config.yaml
n_layer: 9
d_model: 768
n_head: 12
n_kv_head: 12
head_dim: 64
d_mlp: 3072
vocab_size: 8192
activation: "squared_relu"
norm: "rmsnorm"
norm_place: "pre"
norm_eps: 1e-05
positions: "rope"
rope_base: 41600.0
rope_fraction: 0.5
qk_norm: true
attn_scale: 0.125
bias: "none"
tie_embeddings: "early"
parallel_block: false
extras: ["local attention windows", "shifted keys", "normalized values", "value embeddings", "hashed n-gram embeddings", "capped logits"]
init: "uniform"
init_std_qkv: 0.016
init_std_o: 0.0
init_std_up: 0.016
init_std_down: 0.0
optimizer: "ademamix"
lr: 0.000192
beta1: 0.9
weight_decay: 0.46
lr_head: 0.00703
warmup_steps: 246
schedule: "wsd"
decay_fraction: 0.869
decay_shape: "cos"
final_lr_fraction: 0.05
batch_tokens: 65536
seq_len: 2048
doc_mask: true
train_tokens: 881600000
steps: 13453
dataset: "wikipedia_en"
Each number is 200 + 20 x the weight over the matrix's rms, rounded and kept within 0 to 999. Layers, rows and columns count from 0.

# k: layer 6 attention key, 768x768, rms 0.0205, rows 705-740, columns 384-479
# q: layer 6 attention query, 768x768, rms 0.021, rows 706-741, columns 384-479
k705,217,218,196,212,197,202,192,179,178,205,202,224,209,195,176,197,208,219,225,201,207,187,227,206,232,203,219,208,207,227,242,238,218,158,184,211,191,217,203,195,237,199,202,212,170,216,198,209,203,157,177,189,217,207,207,200,174,211,199,223,231,187,191,189,230,222,222,216,210,192,206,209,195,182,209,181,190,191,202,189,180,196,193,201,229,223,193,184,178,198,216,208,174,202,218,200
q706,211,213,173,184,251,232,192,203,212,190,175,205,219,203,214,203,208,234,220,187,204,208,167,241,199,213,194,195,211,180,202,213,196,195,191,195,225,203,196,210,192,190,177,203,226,193,195,181,188,202,174,199,200,202,223,188,195,183,197,177,181,228,200,207,227,219,190,210,185,215,221,217,199,210,218,209,169,202,228,214,190,155,224,206,214,208,204,189,209,188,178,200,197,171,181,184
k706,209,178,179,206,223,208,188,184,212,208,196,206,233,208,208,180,212,214,200,176,190,220,184,216,172,197,202,193,213,208,167,207,207,201,233,202,230,206,193,199,195,182,212,169,211,207,203,194,186,205,193,192,193,203,204,187,217,201,180,188,207,233,215,200,225,203,198,223,207,199,197,188,209,221,194,201,219,202,230,230,221,199,185,208,218,202,172,185,176,218,183,190,231,202,190,200
q707,193,187,239,217,177,177,213,214,194,174,209,201,191,222,190,169,209,189,209,202,205,199,211,157,209,189,210,213,169,201,197,199,200,220,186,197,175,204,183,196,187,215,214,212,176,205,220,201,240,198,225,160,190,196,175,213,208,195,182,209,218,186,206,205,168,183,197,193,204,188,203,182,214,200,189,202,196,203,216,191,213,233,189,212,193,211,186,210,219,200,205,208,202,198,195,222
k707,210,187,203,223,189,190,190,219,179,207,207,206,198,169,201,190,213,215,201,211,204,222,197,182,214,206,204,196,196,179,223,206,182,212,206,199,181,194,191,177,203,194,193,228,217,201,201,209,200,191,217,197,193,189,206,190,203,222,217,214,198,200,229,206,175,199,212,186,215,191,193,210,208,191,182,179,180,212,176,170,201,187,207,196,209,219,204,202,207,164,230,223,185,219,184,187
q708,217,189,186,189,202,214,177,158,184,219,213,190,219,200,195,215,208,195,170,202,216,202,208,195,229,183,204,213,203,202,191,204,194,194,213,219,207,191,199,217,200,179,214,228,164,178,199,233,210,178,197,231,219,189,192,209,193,184,213,227,180,169,209,183,211,215,183,220,210,198,204,210,173,187,177,201,197,201,226,220,199,198,198,194,221,210,186,205,184,205,199,186,170,213,215,217
k708,221,196,196,251,166,217,218,208,209,225,203,192,191,149,155,218,209,187,197,198,214,197,231,185,191,208,166,192,228,195,242,194,218,210,173,212,176,191,241,194,201,222,220,221,220,201,227,198,214,220,206,196,172,182,210,206,192,211,205,210,169,176,226,178,197,200,205,214,189,211,210,177,190,204,174,157,226,211,173,199,211,203,214,208,190,211,205,244,209,194,208,224,174,205,208,158
q709,198,185,188,225,192,207,165,199,201,209,220,200,210,191,199,203,204,205,176,186,199,198,209,161,194,205,202,204,177,172,206,205,184,200,193,209,209,201,192,184,192,181,225,209,219,215,209,230,144,203,210,226,203,198,199,210,187,203,196,181,196,187,184,198,211,216,176,234,210,194,190,205,228,204,208,202,215,202,197,216,181,195,202,211,215,203,231,185,190,213,210,181,206,211,214,183
k709,192,181,175,266,206,233,175,229,194,237,183,192,207,147,146,234,197,172,176,212,209,192,232,203,195,188,198,196,212,201,194,193,230,210,163,223,227,214,220,199,204,179,244,235,210,240,232,200,174,229,176,230,210,217,225,174,205,169,176,216,198,171,192,203,186,184,183,255,218,200,201,190,170,217,200,167,186,218,194,205,199,214,184,196,240,219,213,225,171,220,208,197,196,197,197,153
q710,175,176,207,223,205,161,240,178,202,209,176,193,204,198,198,218,189,224,191,199,180,214,200,232,204,209,183,220,210,209,211,210,206,208,202,198,173,220,225,189,188,200,178,193,174,158,202,176,198,178,192,183,206,234,185,189,204,187,215,208,217,158,205,221,181,206,209,186,176,201,227,234,209,225,207,187,205,182,203,187,188,191,198,187,192,214,208,207,211,221,176,227,199,210,221,199
k710,191,209,227,170,202,169,224,212,188,157,194,169,181,263,261,149,190,212,181,220,209,205,189,202,169,215,223,210,212,158,171,208,189,232,239,179,190,200,190,164,189,212,174,202,199,170,195,213,221,223,209,159,166,194,169,210,169,208,226,209,233,213,203,230,191,162,193,193,188,195,157,188,230,215,212,258,170,179,200,194,209,170,208,217,154,165,177,163,205,195,177,179,158,210,234,256
q711,168,210,158,189,199,166,210,222,189,194,155,202,202,244,208,226,169,188,216,240,211,219,181,227,180,216,200,199,250,176,221,193,236,185,212,170,181,199,250,179,207,191,169,206,174,181,174,168,204,195,182,222,188,235,224,181,210,206,255,210,215,164,247,210,219,219,242,148,171,225,199,211,191,212,171,210,214,199,191,138,241,189,186,187,190,206,199,178,261,222,184,226,243,208,243,196
k711,180,244,199,143,243,163,188,184,173,173,202,196,194,245,242,173,215,232,208,205,184,219,158,171,195,201,184,226,204,177,174,214,166,185,213,201,179,186,166,163,214,201,126,172,196,180,167,196,179,175,197,202,229,189,201,184,202,217,215,173,226,256,222,237,233,213,212,181,173,202,170,224,221,206,212,250,185,196,230,197,226,188,200,220,216,201,214,170,227,187,172,208,221,173,205,226
q712,225,197,190,178,210,205,198,173,164,204,199,177,174,161,244,198,237,206,182,172,224,218,174,225,240,206,224,215,205,214,185,223,208,178,204,208,220,236,194,202,187,163,208,227,139,173,209,231,194,174,247,177,210,193,190,207,204,158,197,193,172,216,208,166,209,188,181,199,200,164,204,225,200,206,176,222,204,204,174,211,228,211,192,197,209,186,187,196,199,179,191,212,130,205,182,213
k712,226,169,196,227,193,207,192,193,211,187,189,182,181,159,193,201,189,208,199,189,224,210,238,216,215,223,195,195,198,212,230,174,224,195,198,222,211,192,216,176,162,189,231,211,202,173,187,200,210,207,205,220,224,195,184,252,185,238,199,216,181,174,171,204,165,155,196,206,182,183,209,177,194,175,195,196,221,228,208,213,196,205,220,201,178,213,209,218,201,202,210,203,197,193,205,225
q713,195,192,184,214,176,173,215,209,203,197,165,186,201,234,211,209,198,201,188,199,182,189,202,186,176,214,187,192,201,188,175,218,214,209,197,206,197,187,232,216,218,202,175,208,198,166,193,181,206,192,173,213,194,205,200,218,208,210,223,215,198,189,213,191,222,222,220,206,184,192,197,205,192,195,184,191,195,216,202,199,202,186,182,206,174,221,196,215,193,216,208,197,232,198,218,173
k713,174,245,213,150,212,219,172,192,147,182,204,150,216,212,198,183,199,199,158,184,224,162,193,196,206,159,271,242,184,229,173,262,228,252,243,196,203,191,180,224,164,198,201,233,160,138,180,196,174,174,253,209,226,204,206,211,146,192,226,202,230,206,231,258,175,194,226,189,205,203,169,212,190,176,184,223,113,208,276,184,183,209,174,240,202,164,230,196,192,212,200,169,163,196,221,220
q714,209,170,199,200,223,216,179,206,191,177,196,208,210,217,216,170,178,178,219,211,197,180,188,175,207,184,219,178,219,208,202,199,191,191,217,192,194,200,202,205,234,194,188,217,202,206,186,168,206,206,179,204,181,194,196,218,178,194,204,185,179,211,180,231,216,196,209,209,197,209,180,188,195,202,196,180,194,172,234,194,192,189,232,189,155,185,174,176,213,206,193,201,220,195,231,213
k714,174,195,211,195,173,218,186,208,190,194,170,208,161,195,197,217,203,207,208,191,182,182,213,180,213,204,205,184,214,164,191,213,172,198,180,188,193,192,188,198,190,176,169,190,195,192,218,183,187,176,203,207,202,189,221,182,209,198,185,184,187,191,213,183,201,210,210,175,217,227,223,210,213,183,212,207,239,228,158,213,190,198,162,225,212,217,203,172,184,169,208,206,206,198,202,219
q715,227,195,178,176,212,225,243,209,232,203,213,200,196,190,181,208,204,202,195,183,180,216,198,201,195,212,189,243,181,181,219,175,183,199,186,214,201,203,191,228,209,192,217,170,193,193,218,193,197,213,216,208,192,202,212,192,210,193,178,212,227,205,195,186,201,196,184,183,209,178,186,176,211,182,164,229,219,217,182,182,181,218,174,241,247,188,193,196,217,228,203,210,222,212,197,169
k715,225,211,212,185,183,229,164,194,188,204,219,174,195,208,166,219,188,164,155,205,188,163,172,197,196,194,183,202,210,232,190,207,212,205,217,174,191,194,211,240,183,228,220,217,161,214,202,205,203,242,212,221,177,203,178,193,200,203,199,226,184,219,188,189,221,216,189,198,187,196,202,181,184,202,200,190,199,189,199,193,202,210,204,155,185,235,196,193,198,189,195,179,234,187,190,175
q716,198,190,191,191,227,196,216,185,200,187,218,209,185,223,245,189,180,203,196,227,191,202,194,167,193,213,197,189,210,184,205,216,171,163,215,191,199,196,206,186,224,198,209,170,190,193,155,201,185,175,200,203,191,208,226,179,185,214,235,164,220,199,223,214,169,209,197,183,215,204,189,181,225,232,205,205,188,203,222,180,205,196,152,206,210,222,203,188,255,205,173,193,182,214,193,171
k716,144,197,194,190,221,210,188,186,203,237,192,242,202,198,183,158,204,194,204,216,188,207,175,172,191,257,157,246,211,207,190,223,188,216,181,187,198,218,210,199,196,221,191,167,206,152,214,244,170,185,200,218,188,168,186,179,177,231,197,217,199,212,221,181,168,220,227,165,164,182,213,219,241,207,179,232,223,195,189,172,246,200,173,194,223,160,217,221,217,170,172,207,185,197,209,187
q717,219,209,188,199,190,220,200,226,193,220,174,194,185,204,183,212,181,176,201,170,201,202,238,243,215,192,209,205,206,199,201,179,238,229,182,195,225,201,198,201,166,170,196,226,189,216,206,205,227,210,181,235,192,224,196,201,186,193,170,209,192,177,175,194,235,195,185,207,188,187,193,200,187,205,174,163,228,170,198,202,210,217,233,214,204,210,176,182,200,198,228,217,221,223,214,203
k717,206,185,226,204,237,205,186,210,214,191,199,177,185,171,203,223,186,206,202,213,219,217,222,200,201,187,196,180,217,224,187,231,207,193,193,211,193,202,179,205,176,178,171,217,215,191,182,175,196,160,186,202,222,195,216,195,203,185,200,192,197,235,217,180,230,217,231,183,203,192,171,192,196,217,206,189,198,195,182,178,195,201,172,215,212,190,208,194,190,187,205,222,216,214,198,208
q718,213,184,210,206,225,192,196,205,213,200,208,220,189,218,217,170,168,188,175,228,204,224,149,205,233,185,211,185,211,175,234,194,199,211,196,205,172,195,198,235,193,218,195,200,188,185,196,202,206,204,192,224,191,213,191,206,197,216,237,191,173,176,217,222,236,214,205,216,176,191,207,210,193,220,223,221,208,221,213,192,208,210,236,201,153,216,174,177,234,203,179,201,215,203,195,194
k718,172,216,203,181,208,204,206,190,214,202,199,200,181,197,229,204,195,215,206,231,185,183,171,191,227,201,194,203,213,187,206,216,212,196,192,195,194,206,207,178,185,209,176,201,229,190,235,196,186,203,191,193,222,168,222,193,208,191,203,193,216,169,189,243,178,201,173,187,203,204,198,217,172,193,187,176,202,198,171,187,212,185,215,180,204,188,171,228,214,188,203,190,189,205,215,233
q719,189,186,188,169,218,167,178,196,225,188,199,209,175,210,196,207,179,190,184,215,208,239,165,171,192,164,216,228,190,200,229,193,223,212,187,176,205,175,190,224,193,224,209,211,199,202,174,227,226,198,184,221,183,193,196,210,179,193,211,208,218,169,195,191,193,195,181,182,205,238,201,212,194,183,158,228,198,175,196,199,193,191,207,188,208,223,220,174,252,210,180,149,232,210,193,191
k719,194,176,199,160,194,163,161,200,172,210,162,206,177,206,208,177,214,221,182,221,183,180,201,166,208,194,210,197,232,204,197,223,175,194,155,184,199,222,171,205,214,187,183,198,210,198,216,219,203,207,222,211,228,211,199,211,183,185,226,182,199,200,230,229,211,216,208,185,188,201,226,204,214,203,197,194,194,205,203,155,212,217,190,179,208,181,210,185,232,165,205,219,186,210,208,230
q720,202,196,168,192,199,192,173,192,191,216,197,224,176,196,221,178,216,204,201,203,186,171,219,196,208,185,206,238,209,212,197,224,185,193,233,192,219,222,191,223,201,204,206,202,199,215,210,214,168,180,194,199,207,202,241,198,183,205,181,207,208,183,206,199,207,196,217,207,214,196,218,199,201,216,201,212,213,233,234,187,191,204,171,216,187,201,230,187,165,188,189,202,175,178,191,188
k720,200,216,209,199,195,194,200,177,212,205,203,158,200,222,229,194,240,208,176,188,224,206,178,161,188,201,192,214,202,218,192,218,206,208,203,195,207,228,184,190,203,214,210,199,203,198,190,227,205,215,194,181,230,200,207,217,178,182,212,192,196,188,197,200,187,202,199,186,159,176,185,219,188,195,191,212,205,194,197,224,177,197,203,206,193,199,212,174,193,201,198,177,227,230,191,196
q721,207,210,189,197,215,215,198,206,230,200,191,204,216,193,200,187,187,205,214,163,210,210,208,229,202,245,183,179,224,192,212,191,199,203,214,210,199,168,183,202,212,188,161,206,216,189,203,201,176,184,188,203,209,206,187,193,206,178,184,204,162,220,195,212,225,203,186,193,180,205,211,178,185,226,220,195,197,176,186,198,210,156,248,181,171,211,187,215,183,191,182,232,210,216,202,209
k721,234,177,219,202,203,174,223,219,205,169,207,156,186,207,198,176,198,184,218,195,181,197,172,198,222,184,193,191,199,179,191,203,204,213,245,234,161,194,200,179,218,184,193,220,206,211,198,159,192,218,211,241,201,211,195,191,222,199,192,192,207,214,178,234,188,217,188,179,174,194,201,206,192,219,213,165,192,210,178,214,208,195,199,209,189,182,189,210,188,151,191,173,199,206,218,223
q722,196,191,185,194,223,204,194,185,203,200,230,191,196,221,212,174,193,190,197,230,198,176,209,189,221,200,208,226,181,199,215,220,191,193,208,194,217,203,184,224,199,209,226,205,185,167,189,206,255,204,233,199,221,192,204,191,201,199,205,221,218,203,167,172,206,256,186,215,212,175,222,200,208,209,181,238,174,213,237,214,193,217,158,213,209,203,176,204,207,219,193,187,194,200,241,192
k722,195,193,197,207,174,220,213,212,198,222,162,215,220,180,188,206,218,192,214,223,210,205,228,208,200,184,207,185,218,220,196,165,201,152,162,171,201,197,215,210,206,200,222,204,178,224,194,212,216,209,182,176,204,205,216,203,184,213,213,222,218,174,213,203,218,184,216,193,189,218,207,189,219,173,197,188,218,202,206,199,186,222,224,228,215,199,182,228,207,189,193,218,179,211,224,198
q723,206,197,201,194,206,206,214,216,217,193,186,209,208,199,199,204,193,202,221,172,199,180,189,211,178,204,206,156,216,191,208,192,192,207,167,203,186,206,221,170,218,174,180,173,214,228,233,175,165,212,178,186,165,213,216,193,207,195,183,173,155,231,218,221,180,167,209,202,169,205,181,183,185,228,227,182,193,178,174,196,207,191,219,182,170,190,207,205,170,176,187,222,222,175,211,187
k723,189,206,176,172,235,181,179,216,217,183,216,205,193,226,221,182,203,219,187,187,187,202,169,195,178,211,210,216,200,189,165,214,205,211,215,199,235,202,180,225,182,197,176,206,206,192,179,196,197,198,206,197,211,209,194,195,218,198,205,193,226,230,194,211,201,173,181,201,198,172,188,225,185,224,219,242,196,192,220,193,190,180,179,228,204,184,199,170,196,217,178,185,220,205,195,212
q724,183,206,221,220,172,172,220,190,184,189,177,213,186,204,166,199,212,177,216,193,226,204,215,205,205,192,193,221,178,189,200,189,194,233,215,218,204,192,185,202,204,215,199,228,205,215,220,216,216,187,197,177,194,209,196,194,198,194,213,214,212,192,174,198,207,200,222,203,219,187,213,197,218,172,183,206,178,230,202,188,205,199,177,191,190,238,216,198,204,220,202,179,208,197,217,223
k724,202,221,212,207,203,213,197,223,198,202,216,210,175,204,192,211,212,198,200,202,198,191,182,183,219,203,184,223,220,171,173,211,181,224,201,206,199,203,194,183,204,185,205,200,220,201,202,206,185,222,209,183,206,194,193,188,196,201,206,191,210,223,208,197,214,201,206,199,212,193,193,216,203,185,174,195,184,189,203,184,181,185,192,226,197,190,214,188,204,186,225,239,204,189,206,185
q725,212,180,210,198,201,194,191,178,222,197,195,170,158,198,195,213,211,200,186,207,182,204,219,189,210,166,216,212,203,191,172,231,197,181,229,201,223,214,205,202,195,200,201,219,165,187,202,238,213,194,219,193,198,190,202,216,238,192,200,214,209,191,197,166,221,231,212,210,225,171,174,207,208,204,179,192,197,224,208,214,206,203,168,202,202,216,211,191,205,222,214,179,185,187,211,202
k725,198,197,216,208,202,222,195,191,206,183,194,200,178,174,195,244,222,177,209,188,212,172,203,206,190,199,191,189,224,210,212,187,220,202,204,200,216,181,209,220,186,199,215,227,185,197,204,194,230,221,187,197,202,183,187,199,206,195,185,216,208,195,195,175,203,195,209,200,188,218,200,199,194,192,186,163,198,192,193,193,183,188,216,204,195,216,192,184,190,184,212,197,208,215,204,177
q726,214,232,197,186,229,205,210,197,210,165,197,206,184,231,197,186,197,205,208,197,197,220,188,204,197,210,197,172,197,191,192,177,235,200,197,173,174,190,209,196,169,187,184,193,203,208,197,158,246,196,216,174,201,208,214,211,198,208,194,195,205,225,204,217,191,194,200,200,166,199,210,189,205,183,204,199,210,222,200,209,212,209,233,209,166,195,186,203,230,182,182,209,227,165,226,212
k726,163,203,185,182,211,196,210,166,211,202,221,200,221,217,207,159,203,197,187,201,197,201,184,191,215,228,184,216,194,189,203,212,199,200,225,189,191,181,196,201,209,201,188,194,211,159,153,217,187,187,196,235,193,219,173,197,207,229,228,199,190,205,202,197,205,207,210,176,182,207,194,195,192,214,225,213,182,210,201,186,189,217,173,179,181,213,220,194,234,199,181,205,196,187,207,208
q727,186,223,210,219,168,174,212,228,234,220,212,232,203,251,194,167,173,211,221,170,211,225,221,156,167,249,146,220,196,225,198,175,183,188,187,186,187,180,197,170,192,202,178,167,223,245,178,213,187,205,171,172,204,224,219,179,211,214,191,198,210,259,210,206,180,210,211,177,221,191,192,192,237,213,247,191,194,213,194,196,202,181,197,192,206,205,211,203,197,175,175,215,185,221,186,221
k727,194,199,204,192,215,173,224,188,222,212,197,223,227,200,214,168,189,212,219,187,198,206,215,212,184,210,196,187,191,191,180,185,202,208,185,191,218,173,205,179,211,219,207,216,215,205,191,221,209,219,192,183,195,198,198,200,193,201,196,198,173,217,217,205,204,200,198,222,199,179,201,190,200,199,187,220,180,199,210,203,203,191,219,190,201,212,199,186,188,196,186,201,224,207,210,198
q728,197,202,194,187,200,219,188,199,205,214,185,220,193,199,195,207,205,214,230,191,177,169,202,204,188,216,206,199,206,177,194,211,239,178,220,195,190,191,210,199,195,211,184,190,204,192,195,185,186,167,176,187,225,211,215,167,198,221,196,226,210,198,198,199,204,188,228,192,171,190,212,208,199,223,204,192,204,189,208,184,201,223,192,207,186,208,218,202,215,200,205,210,218,236,216,191
k728,193,246,187,143,205,201,195,203,173,193,223,145,198,261,209,188,197,229,191,209,176,137,184,164,191,174,233,254,227,224,193,229,204,229,223,190,165,196,198,218,180,194,183,224,172,178,171,200,197,194,223,204,193,222,195,176,190,184,202,197,251,245,221,198,230,213,248,193,188,230,169,168,209,235,238,208,167,194,244,169,192,156,199,214,201,197,197,158,224,182,204,199,194,187,202,221
q729,207,192,202,206,186,181,221,199,230,195,190,197,198,213,213,148,208,200,234,182,187,181,210,204,193,219,212,203,174,203,241,205,199,242,219,192,234,181,206,209,200,211,206,203,196,220,209,201,229,193,161,174,213,216,205,201,218,197,198,213,207,198,202,219,201,199,233,177,212,227,210,193,207,200,210,189,215,159,213,203,231,226,179,211,207,207,175,203,213,200,215,224,197,219,181,147
k729,168,246,223,185,200,191,215,219,181,206,202,187,229,205,220,199,207,209,192,203,202,220,223,137,187,185,221,204,219,208,212,227,193,185,232,191,178,168,198,227,217,201,160,198,200,186,190,174,210,207,175,216,201,224,204,162,220,195,216,190,228,214,249,215,216,238,239,172,193,200,175,228,192,196,174,205,208,206,185,172,201,176,161,233,244,203,217,165,225,210,215,233,201,227,197,210
q730,203,193,169,219,215,191,196,182,185,213,195,228,217,208,243,208,203,237,204,187,191,174,162,203,215,184,227,227,223,207,210,219,220,197,211,174,197,212,210,184,224,196,204,196,173,167,172,175,203,214,207,210,198,193,221,190,205,175,210,179,235,157,204,236,180,169,200,197,219,199,227,199,204,190,208,223,194,177,199,197,186,195,208,165,241,191,220,174,215,181,172,182,202,190,176,196
k730,192,216,187,194,170,168,160,199,198,209,219,205,170,224,197,199,171,211,198,221,208,197,187,171,208,215,173,227,208,224,216,201,203,177,208,214,180,213,206,210,206,206,179,216,225,192,171,207,135,152,190,208,211,196,196,208,227,193,209,182,222,206,190,196,223,232,205,190,176,221,181,241,226,227,205,222,193,194,188,182,200,179,163,204,180,195,210,203,196,158,162,195,183,210,177,217
q731,251,196,226,215,215,220,231,209,151,174,247,206,227,139,163,210,238,196,135,162,221,201,151,198,224,127,166,216,140,258,200,201,246,251,162,218,211,239,166,187,131,207,275,234,155,217,240,228,215,237,283,152,207,143,151,214,217,178,167,234,210,187,159,182,169,144,166,255,184,196,172,186,162,157,175,220,186,203,185,252,191,240,185,167,215,171,218,216,161,152,247,171,147,246,202,207
k731,195,174,210,201,208,207,195,232,179,227,190,198,192,171,203,215,215,204,203,199,206,205,214,214,213,190,200,180,221,199,216,184,217,175,213,196,190,204,200,196,191,174,187,209,208,190,211,167,201,186,209,197,218,198,220,199,214,190,205,203,194,187,195,203,168,191,211,192,199,208,190,210,198,197,215,207,231,197,178,193,179,208,201,195,216,196,187,222,198,220,209,201,193,203,188,193
q732,185,202,206,200,192,212,199,202,220,183,205,219,180,219,195,181,197,216,202,200,204,195,221,206,205,208,196,193,219,181,209,234,168,200,194,204,199,185,193,192,194,178,193,210,192,217,198,197,196,196,180,190,214,204,208,215,178,220,175,208,190,212,210,209,203,200,189,203,182,210,199,200,198,205,200,206,194,209,184,188,188,178,202,204,197,208,167,214,193,191,195,207,226,199,196,218
k732,191,184,196,248,203,187,244,203,187,210,155,257,196,178,216,200,215,214,243,207,191,209,225,207,167,222,179,163,207,165,202,205,157,194,191,221,181,196,215,189,200,176,172,167,202,236,194,193,202,201,197,187,178,187,201,151,215,162,214,205,173,176,208,210,202,187,212,176,206,203,240,213,229,227,223,198,262,221,177,182,176,168,205,194,198,203,189,213,209,216,170,241,216,224,203,196
q733,200,216,215,174,192,241,180,181,165,176,203,179,214,204,239,210,224,221,196,165,201,171,235,217,197,218,218,190,190,208,218,215,193,195,196,206,212,194,204,197,211,217,211,193,183,218,205,200,178,163,181,172,228,212,202,166,210,175,157,181,213,180,201,184,183,190,212,211,177,207,182,190,194,220,234,183,201,206,201,209,190,224,251,170,186,191,221,169,180,226,224,194,198,186,193,220
k733,188,206,195,204,221,178,179,182,216,221,220,213,166,220,181,191,211,216,179,173,225,164,209,202,218,208,178,220,221,237,187,194,203,207,204,187,214,204,208,225,242,195,200,205,195,240,231,212,169,200,211,240,179,216,183,195,191,205,192,224,198,189,215,227,191,193,181,212,219,193,182,204,205,207,194,201,183,207,197,174,203,181,159,197,221,197,197,196,201,177,170,202,213,207,236,206
q734,171,197,166,211,226,183,191,197,209,177,157,230,167,201,185,173,165,203,239,214,204,211,209,192,195,177,187,223,213,193,170,230,193,205,191,178,237,192,192,229,174,186,207,215,200,182,208,219,223,208,215,197,165,207,211,185,200,158,188,222,163,215,203,216,257,226,211,172,214,200,250,202,185,190,210,174,228,219,198,185,207,179,193,201,179,225,177,238,208,236,209,192,230,183,183,190
k734,223,202,208,204,213,197,210,201,199,181,191,194,176,204,231,183,182,177,184,172,191,168,218,219,214,205,212,200,199,200,181,203,174,198,236,192,202,194,193,194,201,211,191,215,183,209,194,230,208,221,178,168,216,219,195,219,193,183,190,215,233,211,206,233,171,201,192,211,194,200,191,196,185,178,172,195,173,182,223,233,168,200,205,194,184,182,207,178,180,183,204,224,207,204,226,187
q735,189,166,187,195,202,199,175,229,223,200,178,190,214,203,226,210,197,212,222,244,156,183,168,209,182,210,197,202,215,154,214,234,212,209,209,177,191,184,199,204,218,231,190,201,176,202,192,208,228,206,186,213,216,213,189,174,213,244,202,205,209,206,208,194,190,204,218,179,191,209,177,185,201,213,209,187,198,225,204,185,235,202,195,198,192,212,191,178,224,230,206,190,172,244,215,176
k735,166,196,204,195,205,191,208,200,185,192,174,189,231,199,213,174,210,209,213,189,189,170,214,156,190,187,194,221,232,222,171,201,178,218,193,174,152,201,220,204,210,205,168,219,198,156,193,204,202,203,198,209,175,212,210,212,194,189,193,207,208,198,223,234,200,208,214,178,187,201,195,203,214,171,218,199,196,189,187,199,202,197,201,208,214,183,236,176,225,191,189,231,212,202,204,223
q736,207,205,162,158,212,214,195,175,210,184,190,248,157,239,206,185,179,195,210,177,176,191,218,199,253,167,216,166,195,178,191,210,142,219,213,236,209,178,208,227,179,173,179,217,222,223,214,128,242,179,183,159,233,228,197,208,214,182,162,184,131,218,183,234,215,199,162,211,155,190,190,172,215,182,237,152,230,193,191,194,168,195,289,219,175,208,173,256,166,249,201,186,271,148,247,232
k736,201,199,207,232,205,198,216,180,209,185,191,237,146,189,246,188,174,246,165,167,203,198,205,206,221,196,234,193,186,216,215,242,190,215,211,193,193,229,194,205,201,209,210,188,198,208,204,189,207,197,205,175,184,222,209,214,197,216,206,193,190,235,160,206,190,179,195,212,194,205,206,193,171,186,255,217,190,201,202,221,191,215,176,213,192,182,216,214,175,202,192,169,181,214,185,222
q737,187,229,214,200,227,177,179,197,192,192,224,196,203,200,181,191,204,218,223,219,173,198,184,179,200,197,204,217,215,209,183,213,190,173,197,178,186,204,192,183,231,198,211,196,221,187,202,221,166,186,221,191,177,193,176,210,218,231,179,224,203,192,208,202,193,171,214,186,236,189,182,209,201,203,186,215,210,168,208,206,200,180,196,192,198,165,212,234,225,218,182,197,190,190,243,208
k737,200,210,183,178,182,174,196,200,163,205,194,213,212,186,170,199,215,165,198,231,210,191,172,190,196,219,186,205,202,194,209,196,229,221,186,193,199,162,224,218,176,194,191,201,174,211,207,196,236,234,204,203,191,195,180,209,190,186,190,209,232,196,237,204,192,202,206,187,218,196,213,179,225,220,207,191,197,213,202,184,213,208,195,160,155,191,203,184,187,212,205,200,162,220,208,189
q738,212,193,202,217,177,234,211,234,189,205,195,211,201,161,188,213,204,209,232,191,182,208,193,214,189,217,196,230,224,197,203,184,207,165,183,195,204,204,174,209,226,208,202,204,200,187,201,195,187,188,230,220,198,214,179,202,196,209,192,208,220,206,231,168,190,190,211,204,189,220,193,182,205,213,184,211,205,216,191,216,185,209,171,217,196,204,216,218,195,194,174,206,194,229,186,203
k738,184,212,198,190,211,206,190,202,207,160,216,185,234,201,211,178,220,197,204,202,181,205,175,174,185,200,184,190,215,216,218,196,217,183,206,169,170,183,220,202,187,245,192,189,194,186,204,183,220,225,192,197,165,204,192,215,230,185,204,205,209,211,216,179,209,215,218,181,212,216,204,218,219,224,203,180,167,206,208,201,204,194,215,188,200,202,202,181,194,220,203,192,217,185,184,192
q739,191,186,221,210,220,185,197,195,190,186,207,190,212,177,213,211,165,218,237,239,194,190,166,192,195,243,167,227,217,206,194,193,208,213,211,204,194,197,194,217,219,208,218,202,224,180,194,205,183,189,209,210,195,203,191,176,217,184,225,216,220,221,232,214,200,184,231,184,209,200,183,207,187,191,204,201,224,223,193,184,172,200,204,199,226,208,219,197,209,236,210,170,193,217,191,199
k739,177,235,199,207,174,182,233,221,171,210,223,206,202,187,181,208,183,175,197,242,184,196,183,177,181,194,191,212,226,216,171,200,195,211,215,179,195,206,232,207,240,185,178,236,195,183,175,197,181,198,207,203,197,191,220,202,195,222,180,225,227,203,214,202,181,225,215,192,199,200,181,227,226,204,168,197,187,193,221,183,196,191,188,214,195,199,193,189,194,200,205,195,201,183,216,185
q740,204,189,177,206,197,198,196,200,207,228,182,195,194,198,183,190,193,202,190,177,223,189,172,184,191,204,184,202,172,187,206,183,181,195,215,221,192,213,205,229,205,180,200,173,177,159,179,204,160,193,221,211,213,201,211,187,205,194,230,183,210,211,207,197,158,182,183,213,204,177,201,210,198,189,233,239,166,190,227,178,202,211,175,175,281,212,221,194,205,226,166,204,155,224,198,201
k740,253,205,203,205,220,194,197,195,190,207,218,162,202,196,146,234,198,183,177,209,224,213,163,219,221,207,205,215,198,209,175,188,207,201,194,200,208,225,187,202,205,228,215,203,191,208,210,206,182,223,199,167,215,177,186,214,171,227,187,236,211,183,192,201,205,201,161,237,194,224,186,229,178,200,178,217,165,186,221,227,249,189,218,220,188,193,191,228,200,182,230,177,172,176,198,211
q741,199,210,199,225,192,228,207,211,207,211,179,215,207,168,205,195,220,231,203,174,194,170,239,235,202,227,210,216,174,207,201,179,215,213,217,201,190,207,234,203,214,184,207,213,223,212,217,194,187,212,197,210,193,229,209,201,218,212,169,220,168,207,187,207,199,236,161,218,196,238,194,198,176,237,216,192,197,188,203,178,179,197,220,215,174,192,203,199,166,183,195,199,223,213,196,201